Each number is 128 + 24 x the weight over its row's rms, rounded and kept within 0 to 255. Layers, rows and columns count from 0. Numbers have three digits each. The size before them is the row's rms in percent of the matrix's.

# up: layer 4 MLP up, 1280x320, rms 0.0153, rows 117-136, columns 192-255
# down: layer 4 MLP down (transposed), 1280x320, rms 0.0114, rows 117-136, columns 192-255
up117 087:105134115131072158128114166138114150127115132097130141098157045152126143129127126136147142124118148122105151184129101055124150108140174127128122114103106132106145109117115142172103143132106116
down117 090:107129133137153131164143108132071145150125121082135128152140144096140135122152128116119140143158149147100123114127132120105089128111176148148057124091131113122120175170123072165146151116116124
up118 093:136125108113165144144176130151141118148128132119095137140144174153162119147152173107119156139158103164096112159123135150132115135126095132129102139158113104109146125108097139199118116124141156
down118 087:073084099104138129127124134109104102174107131189144161125085083161136089096128144152116118096124160135154110130139099126139098119112160108105115119141103120150170124144151144128111163143099154
up119 095:126117156168130155115111128145144149175137184102148121102100105085099114087109128123119081132094109130142134098126091148050149125109101127128078162100130125113099135096178107125077150125151103
down119 085:152089116152134121159108131115139100170128122131137128104166122106158099118132132111134098161110130139130116087159150121083132120126130127130117103126134145177146151125078143134176119125137102
up120 110:151170146150113130133131190111131155110117094153140116116170125140143115123104138130107166131147147125128123120110151083121074103155109117128120126119127129136135189124098176165121137118127108
down120 099:128064128106135100118176089122141129132167136160163167124137123114111110111093132141091109132133102097134125166187136135155159122126102122153089134171133140071122081137154104156150135210142158
up121 092:125106136145142180125132115096140124124093141101133121094111129121132091113064106101117168133135118119101098123128140102131115129135184101128133133128117124137145174130144123113165147129145068
down121 092:157142100142142153192150173112130121136141113072141107114148150134096135094185130126142096147117086148081121141133105131141090142141109120150101128097068169099168101140116117159119110116117177
up122 097:147100106109155108158162141128152142139151142114118137158165137168170161129109149106114174144127133150076105091101116138156143170108117121128110138098129099121133103113159148147128108132155090
down122 092:085069134146149113115105130108130125096117125091132111147135130112129115131154105105138116129085152144143115112146161138133101118104043112110156134097082148112114148131088140093088146111124180
up123 097:122151148135144135147153122136133110096128064120144098128147153143100165131127118133101150146138135108095140119090114140132167142093145111128075171097097108130144093166125158165159111122187116
down123 095:163115114144141110132159127097127120138114135096167162117126158130151071133141113142114115115131140096100094146073158094144127148150111142140122133122112137138125097111135117112097170136119136
up124 113:103122150061166124149122123146137099152137120141132161150109125137092144115136178104144195138129136150133124150110155130119152140116163092128094142135142123103086103118124146157166117125155131
down124 095:138121139116105124109161120149152123123138138106106119108109113112136122092136126126118110108103139118113117147127133142103090104137140116150171108150069147103157110157154129114096126148084130
up125 094:129145160107135169143170139143116096124129125114088152119144145146169141133101156128144097122113132130153102167152125111121114132140169101129057117151107049161116126127118192136132114128089127
down125 086:054139136098157150148112118144116121151094147081132133131121142158147144120137160084093147119125152104122129108108137171162101131092143144155144115146127104156175101156115127152095106142110148
up126 103:108166134116156102129144167066093150082134068121139095134130120121091193154113134132107153106126104123131130116116123143097115115140094150128077123110125156132152152159121146109130128134129155
down126 091:139153179131122104134167098074124096090153124138128140097096156133145171156139152125130121160123128118122118144135125142137155107099192122130151139177130122137144160135131143131118138139159136
up127 095:133117106131109177122126153132166107163102112130130053148125114140149123187101148106119114120150107105136133095163166107145135150123166125128105143145158132155135103160110150119156133130158163
down127 092:158164119142140109158209127102110114118131131100118101134126151131123104148155118138120117138144085125133129148166122118163091122131135116116180140126164141112120141080124128103070161122115184
up128 091:100127118132127138103151089109130168100115159123138091144160128095124108141129142146155158120139115144101075125106124107098096161106109103128107098126121149115145128138127094131100136119111130
down128 086:137128114124113121139114107119132140147148106107064146123129142115137124112140107139117108173114155124112173128097130107108092170158121141134107174148146150098133128169125111158150121116129158
up129 091:111119150122132148115150069179128148115137137090121162111128118143166110147115162106120122116119109166122119128127140164107141139136159083128130148150139153142119101140099160177096152127108172
down129 091:131086158126102139143142136129131081100133161150132166132151160108163124110113112126120136146115144145121161139115120154114124154111081054136147098094106120157133128114120141182138131165103138
up130 132:086115152125157121120107163106098154136111137114143142156142136073104142176098108120110136096156129098123133141094099148123110137101109139127116125134114161122133102157136111134106146128106086
down130 107:114126091159127165143071127117078188112193148118113126108137162137112171107132116149141160155117139170122147140103137095119124145111105136135131148099101170148085136152136114125116126151123097
up131 131:146132106131102133142167132135145174136142126146098135155137128133143096136102138170117152126158143138157132092126134122157128090149117136021141144134144103095138113114140090114150128127143144
down131 273:107135130124131119131122132179126144131120132145089118128130136137126127128124148162133138140132139129136157053124115130131114128144128097197120148125131132132119114150137131113130124130133135
up132 093:127124176143140105140116101136124142112137110174143080176113115147107149095158146096099156109109115128134147116152152096190127150087137163128125113121137111131185115096152115097145114125152126
down132 095:142124132151126126134136164105110134089073126115116087106094103141089084080168125161107128101086102106116121128133103122146099083126141175104126149188101182098150127165179143143153141146139148
up133 097:166182116184119118125164112118145113151120135127141151127140088086098114108129132139109126124157151116094120125159086114146157121151121137127106107142125115176170142158139116088125129120113112
down133 097:118184083088135109158118122094121145094121141163129110180143148144106163132150137086112110136156150148167172108151109079117097167145111154133141106123116157169098125112131104136107169124078161
up134 097:107123154163154111108160051140099096126131126145143099126108128107139139115138108152118157128108148162116134113138101127147080127138099123128143139121118157073126099114079174147107139129132133
down134 091:094134146157093146107115127126093135063123138164134142110126148106164122114087130157128106137129123147121103131146153134131127137135122134143118102143099152083159105137135140120133165188106131
up135 091:131139126124152106121137131126128157121142116097131137072114141106105160115151122114154173137128156106152075115149128131134112158152123099128152194138093096148122137096171158130106124131115139
down135 085:097157140148121100152157156160071129127120097087155124114128119148131138088120126094086112164109085139101104127112144145148137160102101158135113150102185112120140090153137127120122138116143121
up136 096:100121087112139162118115106142183132123120112176117109124100118125182108139100118163129136130121101124143089098140177105117131126136151121128122142129134111146113114147110150150094113128108149
down136 091:134137146175140124113172108141151113148150102124127134079124123145123103152131113145104133124128121098080109133118147165133125124099068141119123122167159100070132083117100116126122134145153165